Weights of a small transformer language model: biases.
Each number is 500 + 50 x the weight over its row's rms, rounded and kept within 0 to 999. Layers, rows and columns count from 0. Numbers have three digits each. The size before them is the row's rms in percent of the matrix's.

# layer 3 MLP up, 768x192, rms 0.0721, rows 606-655, columns 128-191
103:414455528510429550515565499524498443646504468395464580503509413482456539464514488452479470471516435572447323465540583510525495545472473486538511522521440543481445526488508507437541605589416459
102:466513445589537570452518532467579517521486564465446525511532551537531451561490520507424534464459404434509509493461517487476424611538509480460479600494478439550505530484421520552468539486462470
096:504514452514509437369558537518556503500525491539434570563566534430504483514527445494424442424445518610467465475468574543407492488583539501492483524549476464459571515438506529587566502531470589
109:476542502514479593390509454527469496459595516525502601410501537497516454464526512532497614467510476414519536585533488392530486523510520615436524467465451528553523537507493466516564458489436472
098:481490539502516474545520493639479555542531474460450503546468427468470446451538535518516495573552470441524446468440519442582507545471434526510459597537411506609541478575458463495556570507491459
102:487593429473525566495518560370436477427527548480469566547457516507535414450501591515562530435448514456402382492413460532445522508431568552449501603510515539515498531457502516437548527450529523
105:507568484484442587489423510531522407520521534477493533511521521397508479495451533508551524623452546471509573595426456456522488520472498550502472411536445582518508423450420425521572475524520479
107:476472582446438541491508488467508480434527515513398545566560506460466513466485452525543419601525445465507480490489428463521521466539496599529456502425470486481665476483464487542589620568500483
110:511552409531438591449547476535582543512457515484424539480503567458550581496476501496549546492374589458535467525476468474524502540472565513492554540488523601497535506408397602482489491557467499
101:503572536508409651333505546522446489481449429543509466509531476510448394489507536543527494551446522476423488537519408517560424515475420541500403525511432482473479520516513490551584605501444434
097:447565473480475530469592502479540533442415538636391604507559450508501471513459560449592504535507443608522481434551472533486592507386461452492548544422527470392532551450498484500475571524461535
099:460558433549478611455481563516479477571447495454480519471427544431473455471440485507438465495489418545439448466458465504557401503466548464442598513485490515430468449496535484458523561581507477
107:476473421521512629373531493513478554444556489443522499507518475466519496536485495538555441530443478451513540591507475522549567490551507521582518426418480548476497526503459453539534494510515491
113:476509527408472478569529497509489490516419595540494530403427534502451485494552495468475491585556415554468476499506516545626416466499436510522502642498463471505548450488530459578460493545509420
102:489528473473472521531542501538428521590494457545512527519435470472468477586438658467515517455557499520501495539489517563523536583528533540516522502443528489385509448516440496374536450530492489
106:554505452466525520522524602533564533520593463448424440548520509509574434550472553491441537497435435413419499463464466572458486507466488467487511477502516546526512518425422509422546514409411523
099:516558393486540551493468486493419555503484497485418558479467412552412496559520497431469440477467498561377506511543489608411563545458603484522565520523456561527492487573498479512447469518487543
100:511572463438474428475636586465477495474511504623450554509521501526549487571520615508534391475534383638521521593534424526469487481532486450525435462465500399470520535454455469529517553481466474
102:499500447447423462457425468509567556429575557517481622517573489473536534443494542475420339441478467488476461553550497539491495546570532426490396521480534439505512563460476554525483628500497427
098:495546544475567493436606523411442534480481528498615521409606569477506446534544448505431443515510468525557436546489411433592507516513455536560393560471531451420512536427475505509622533500500468
101:500527441453525435500479554500427478479490531467525536515557487519601421496470433547548536538432447456381470473513454505472592532376483521454459432502517426532521508509469548529462566532544524
104:391534511480377596462522555484489534434619477468533470436519473532504543564497543526546525482483498442452480462548479527547542579464591598539519405481480485477571558471466529478465499436477476
110:512442498583549486514501492484365477468485488517487554502463426429444379429461489442466583562587466524514480485494456490558505514487405524597487575379465569476541528492438509482503467576499487
104:491507520491579512434506527506554510537435518509542462495594439547482489416460544449440472493463558562522512518484530542549520599444580552470563597438524559497522463573461463530496457533599506
094:535511399414486480489428554598460582528478541504459521430589466571514416545495550487444542465398533443511537635454520597504531568482575461474512450551537541546461493452463480514502462583527465
092:500507514572493526472493490406546533507520469517476500479438453472432449537493485479585587491584493480524453515461561494532467508479485404489453578491557479491374480588489510607413523549448431
097:476622584460557486494579456446526514523499489531465478512524357470405529571381525522451542602536543492501472539506440464437501500491448490484478537463439478479478461508548545528517503567482483
098:483599436540562512443546514510447467447547543466502524407475527569567467495504508564484553510484463409478465531471599469547440494456558488534487601492477575526532495326463582487515555476512515
089:445597578416398495523444419540438571495508509610520583491519428474377511500513577490512442561494549421497501510526511492484483518477452503473527499524476568523520541501522543473434525473455538
105:452583453417432555524470433517471545489599503574506494484491464488459491611409520514513573543428476455484538546600486418451475548458416492507464483550584544501527488460543484487609505575479563
101:536523422411479523495519588514443605552526474513471498378565451416482422536446534516512581493526458542511453489561540600441530493462593464543546523469494475479611530507377446408526519429505585
098:510571504552555618438556537550436521512497366554472486433486504444422486452471567488559625545462481461449579612535544511533528438532494491431462504461424570569543501653536449481402552517501557
089:451471545483494387530642591607495512519531464499515434540492496507467468543501450509537430541522489503493400578501467482425423541532613479503492527448508489476416556498446490502517479540531522
103:455417488492595551534557402447447500566446552502456564453436473489456531558559421493451574498465456517534540563535475569540470496464519497481497576533390538486560486507431458457510480486424596
099:504486548548494478427533663548479546453531556564489511518570458476434524551513578521457482552541477416550519464472464488545512521514507415555436549412405558481524479497436446510530538528328561
106:480455533577477595490425439509508490552549396502503571511481538539456474501450502393473498516534597429490532484438482457564481422468504543515511471509437582564477464504505475453522541439566537
098:457557501487471569416543530453524536571396454456545529481488509486530455520465545536480453431393544492548490510541418545585387430536500457542464455506450530457598573492476458518614532450525467
100:499574515470498541506498585442441487462492493553524413520537505494545539523445424521497515459447537442499538525537508519501529449424521455528447515557487514488489502436455555491471486448470548
100:379524504543322516503575506561434509495477478511516521513517479480420505477510570491533435465484453522459411617513404426510548607508490550481504517470556530466522512465583538594539522479613500
103:464551435442449489472464506617527556466503532570479422521547465546560488464520612496521510471484499481578496478457456456603455522396542450526498553488422515348493559573495442447442430477479488
101:510458444452406505546453539436386448538508467485500569527468484477495516474429467456586486478563523565511642593527506520608472603496446482563592400471519480452482561466468455404509562499478524
097:554478562419499406545527573505531543566447508598493497496549421585498495534539543531523528524519488462450472686451398541515489561448505394484458592542485545448462467511454418578545530563425520
098:531539462473513483525528523545492483432501541542530475516541545482478564445586530395511531553516442500454526488530528515526497495415469499437482528500457518585487495563612548460521515597469500
087:446602454499506579455605488528518557603475599475448454604471475496592482496466470504488496493381387509435554497505424482478512593479482482408485448445544481512500445420494557473489545628510481
105:446444520446614534553572480545459491536439514517513464488460482434488522533469500486521524509481512450501498586363499501521385515488628504486499497439448567479456549565523479515495560593440464
097:502536481460495511469576562464475456512531523551514452511481448497525489518453572524434385440454500434422494451509468419526587495535529610520432623489496554429561524484471629509475527417493460
094:439534479393443464383485585548460447497521477538416507455491405496408448626466531567468482526529440466476547502486489447475524484454473484558529474506519532508531527458482525511487543519442509
096:504525477466472510445432520500450523593457420460495539532549468449572472476545541505471460489433511484557493465475625503535452524412428510508642520508416539506599581557374502531495536462413430
099:499548535477557494489492587585468534603492512509500484532540423548514491486436621456433538527533409521478450527522493491468396482523517569573514548600485493549570416519428613560521491527523511
097:473470437578524604477540463509535507485457494552449477586585548472556511507541461428512560465503501497527487466463568462434552504519500534541507527530492639471446499484451554450496465568511482
# layer 3 MLP down (transposed), 768x192, rms 0.0616, rows 606-655, columns 128-191
105:516505473607583556467496494452464483551520415559482504472510520538510425490547490393588487452502518477474562544458496522499557468513474534548569536515525537470570496475462532554442392506561544
101:412494496426453483470494397571461438395494384527471557517482514470416588446518516465481512526434498496552507579546460501518550498514525481570533417525578458417571494504558468455504569479538488
095:452510546387424455522451495541454519432556482490470410463513530590492534488531522478529593525553542542552528587535460464573546369497551466448415435430489461474447552502479512473470529507434418
121:480465616511555515564480554476477553548622486464455504465485559521507534487553534556532490559503523528502518483501572450555489454396501491546445464532518516444533451588435494515483440500448403
094:512464458513466536521504527407448412455428505481516441488534499472478460547478492603522523482454499469473485562590502518477521517612462447444536484482435497370425521492452458486432502517516563
102:518411553510522507550505457563450494483539425464502505470503471439561506619530453480529488413511482539533560547417520451450490549465482439588521538457502578539468576476582593562527351571516582
106:456461513504494513494523566367500491512545481429472474513530444576517604561495443504547500563584491532580566483465469512437531525461488446480413531439589412536449464507559502459547530531446567
103:537454517495530492560505557537494474510525545566442429395435529542396442473516577462437491560419450496499523537535424400491454464561477494444506479436443484492461469590548388571515465531408524
110:572482478544473596475589483453425536451497389467547504543506526377542486496498455510503506461513439581491516552363498504600532559504486422459601496542515458554506565573512498516454540542485492
099:442509504407519418578529431447532504597428475527453489557472497479507539425529519535519500509476546457499473428402488549453483470613479523447399456520553407519515596436466557460487511428559466
100:565437594487490454514448481485509446530608599401506438504556428492515538491524428445480476534638447529481479626482595482588513438563601543569576549535545462556464436532478513542475435571510448
100:498508547560509502543493471506501512497469430457521401507548481524504396434567467548505552472488486575492580507478481512569495563491525439439476517432496514569447627454555508510485472488516464
105:506476486542596522490435530508543547490475520411518553462534619517586525539556536505500525520494437557464474524520455470589500437535467463496486536527524550444511585550513564506467569579500515
110:482481399534417557448473525459499515406501462538486496510496508512501542536464532483463555497492536454527441605466489431467582619556544526481490427516534485566604469599533454444583449450500507
104:560550576489521507566462472546470435507499556523545481477547476413485434393471458619538484533471556528586488526418544461530471556541581455489541457537501582485467602535485554461453484434389414
114:428432521534541464464401480525420432570455464397429540408508525491451421435500417656511503496559447559424524537415538393488481543493513482486541497443501410446496602502546501594522544582528472
095:532426395475584480456426475527466451585509509484601544501476466537585501557603593417496587517634517580494559466522447463443487532555535496478451438448508468536498478549542442426471561568484496
103:496461473501526525523475530551433495461418478437597530487428555474536514441522569484448658512400528492487489503562480486601531540469428575471507453480473527504548527555553531427534477543581581
098:449548506483531519562425480513455487544423545555531580450580541404465440541516544497506454474502527445501484555456496527549525502389449560524521540515492545471361481525533429523540502582422528
102:550410417510488469615380483519494502572462483377465477543426468468581515529494446526539496376501520461497622479480528475494493486515570505415516536527525506484553442439519525499461526507504598
104:510450534579449564521488510568535522524575507506470550455457501541455462563417530568437476469498488528577514498515493504530531493533635502580462524487486539445551475497464495524625419474390511
103:529502574449464457529578533461522436522485522447504515544458558479464508411469515477484517507469513495532458566423460471543509546551457611449540577556511529494442439463488440433536497411483516
115:444463455511517404506508489449449449534483496553489505430436518442407518488459555478448514498456496478462445499479512478456530517484426550449412473527507490620433549622489438527456592512555531
108:581434520451493581484471399524550527534533465549404533549572549484457515472531464487420533552471470480505479498580539506481499546461613424484545410493515454447419464423506501497517416443479446
099:484502584562443521551502599453460436430506439405521496423526406465505476470517457575436503549545463522444591429528470467451427398399515507587444529468448463498484507576591484497558612485449526
092:426474525387555550504484488522486445524520486434542550432519523505517496500433499453498456552449540512501517503533452531503515445474388593512645349563479454418618459380489496459494482519443497
098:540511384490406465524511493562495456491475501494486506512463556559521439424549426484546600349551576526487580491518430513546521574505566551478513417462564574452468493480508477481491490578567469
103:496471537514477405558476533472561403535420444534545404553544520450436520536444511457528576469451455427547594466548369541454554550595386571521467520433526493508465471545446462537519543534535446
090:455467509519528483421505536434422500432423454396643494536531540461560472476485490513483486485554576436438519565446451448513441502462589428516550493507439430563541539478511539532555418523521529
102:573403515508501447520581427513504527422554478513474538583513478582494490539473468518497586505619577548461543496562454366540474542544538526486551491439510527502491418486563536483474452532503549
091:424465472526392545452483522406410481416443531445548408460558494497545395463491580551470486547514473563424462434502526535491436440488437489557337445420470528529569527436532513527560538477513453
100:492469467508484497540591479518455507472470393439523572461436574572590505379518549543465467496461446507487506507424577383492499561552491435416438427507576500523542529417535476494543539502563442
090:480441495544576587486522433505558455498476453485500513551453502566515530469585433535524571416559435528425462463399557452496498439438541442442490432502411463473558484390487532461513457496454508
102:576488465570434495487499398483507514535552541428492561518510486481494508516539510475423625565562465448425458436495449484523493513453558625454480505484494488446496540489526408403501529513416465
102:484530543535493487521502466546570494538491467465492574587556380537514519463493501461528515492473447470491454509626421551454379551451516483444464511544436491574558494543635461399424510562461546
107:451505569441470388496585555514478415450536555568521467452554372524491546531467480575524445561457615524474405543588470513512534430530506426505496468538503452480476470493467540491469487456534378
097:516446403570512390559512463615507536472558488492509439536541496470438550474489476510455478461578468495573552569451506453514599501558482447417507503533511470490448487592493584557499405502504492
100:490519613520582534504635510480581498539490516439477464507484509507473467453488575465534380551468475494492460470469572480437537501528538532517490520421441525555534499536499439494472487529487580
100:539513537493546526410434464514597507446476470490393527509444567489554482543461523408523544476442472537513568448485574518533537520503513472425528383596418478521473565581472506406572513462466446
101:544476463521531497381566572516509475605425502427557501574506465467496531512509478549524507403471519470351503515527545570384490534509502514473472523480423473476410480445497560564427487572471555
099:431440488527544478420556608606599491457509571439502531506498475550459544510500520508455574499498529507546425473513491500432507485466563564532575536614519548431540481542436517523468573518456582
105:519528420507543575478547468468506471401471537589491550479434554536498462547506494548494486499525554439476417450502444442482520486463487476477510448561494502510444453425536541525481568584481546
105:505462530510407461459457504460554491563554445417456515459538527483491473524437448497585481583607544463469430602514563419499445524505594518591507516534533561410508558434452570542560522428560508
091:457417598499477456579509444478526445462492471534545456453492597548481534468454491512452432500571561527443404626590491504493459501537540545495470591515508432531439489675452455488581540515484494
102:502517508509499523429446482472550529551522572509488552451514502542492490550545479471562538519510476508494538417519410554560470466456458565464544543497447567432507510447537471446485556436515485
097:460603559524507377492526565448452482439415456383495586553503491517513488519575442416502497463435517518543493581516478481462528518491479502545536552536460496450459421546456449505536481475568501
094:589434525506488497534547482397515565432500538531533481538588588544556528490517535434518466529620530530504458472473537522497487533558444464525512465466482457573510498466589579455502506451543494
095:553397495528495499442515499576549496399546561574555521534477576487563449539526448451549443550506434582479415475483476510451545514572533514463452520551557442547540411530557492482521479500551503
099:487447545502463525508491538456541461488416388559518557512460466373541546430542399497537438386472583567467518475405555494486526422500477455493476436372535513457474489535417434435413446485484591
106:511542522479468569609566545528585482409457555529447540530454483465535460550454510485495535446405493461477493463506387539547544471517528492601457439464523470525490500420582476438454502542497412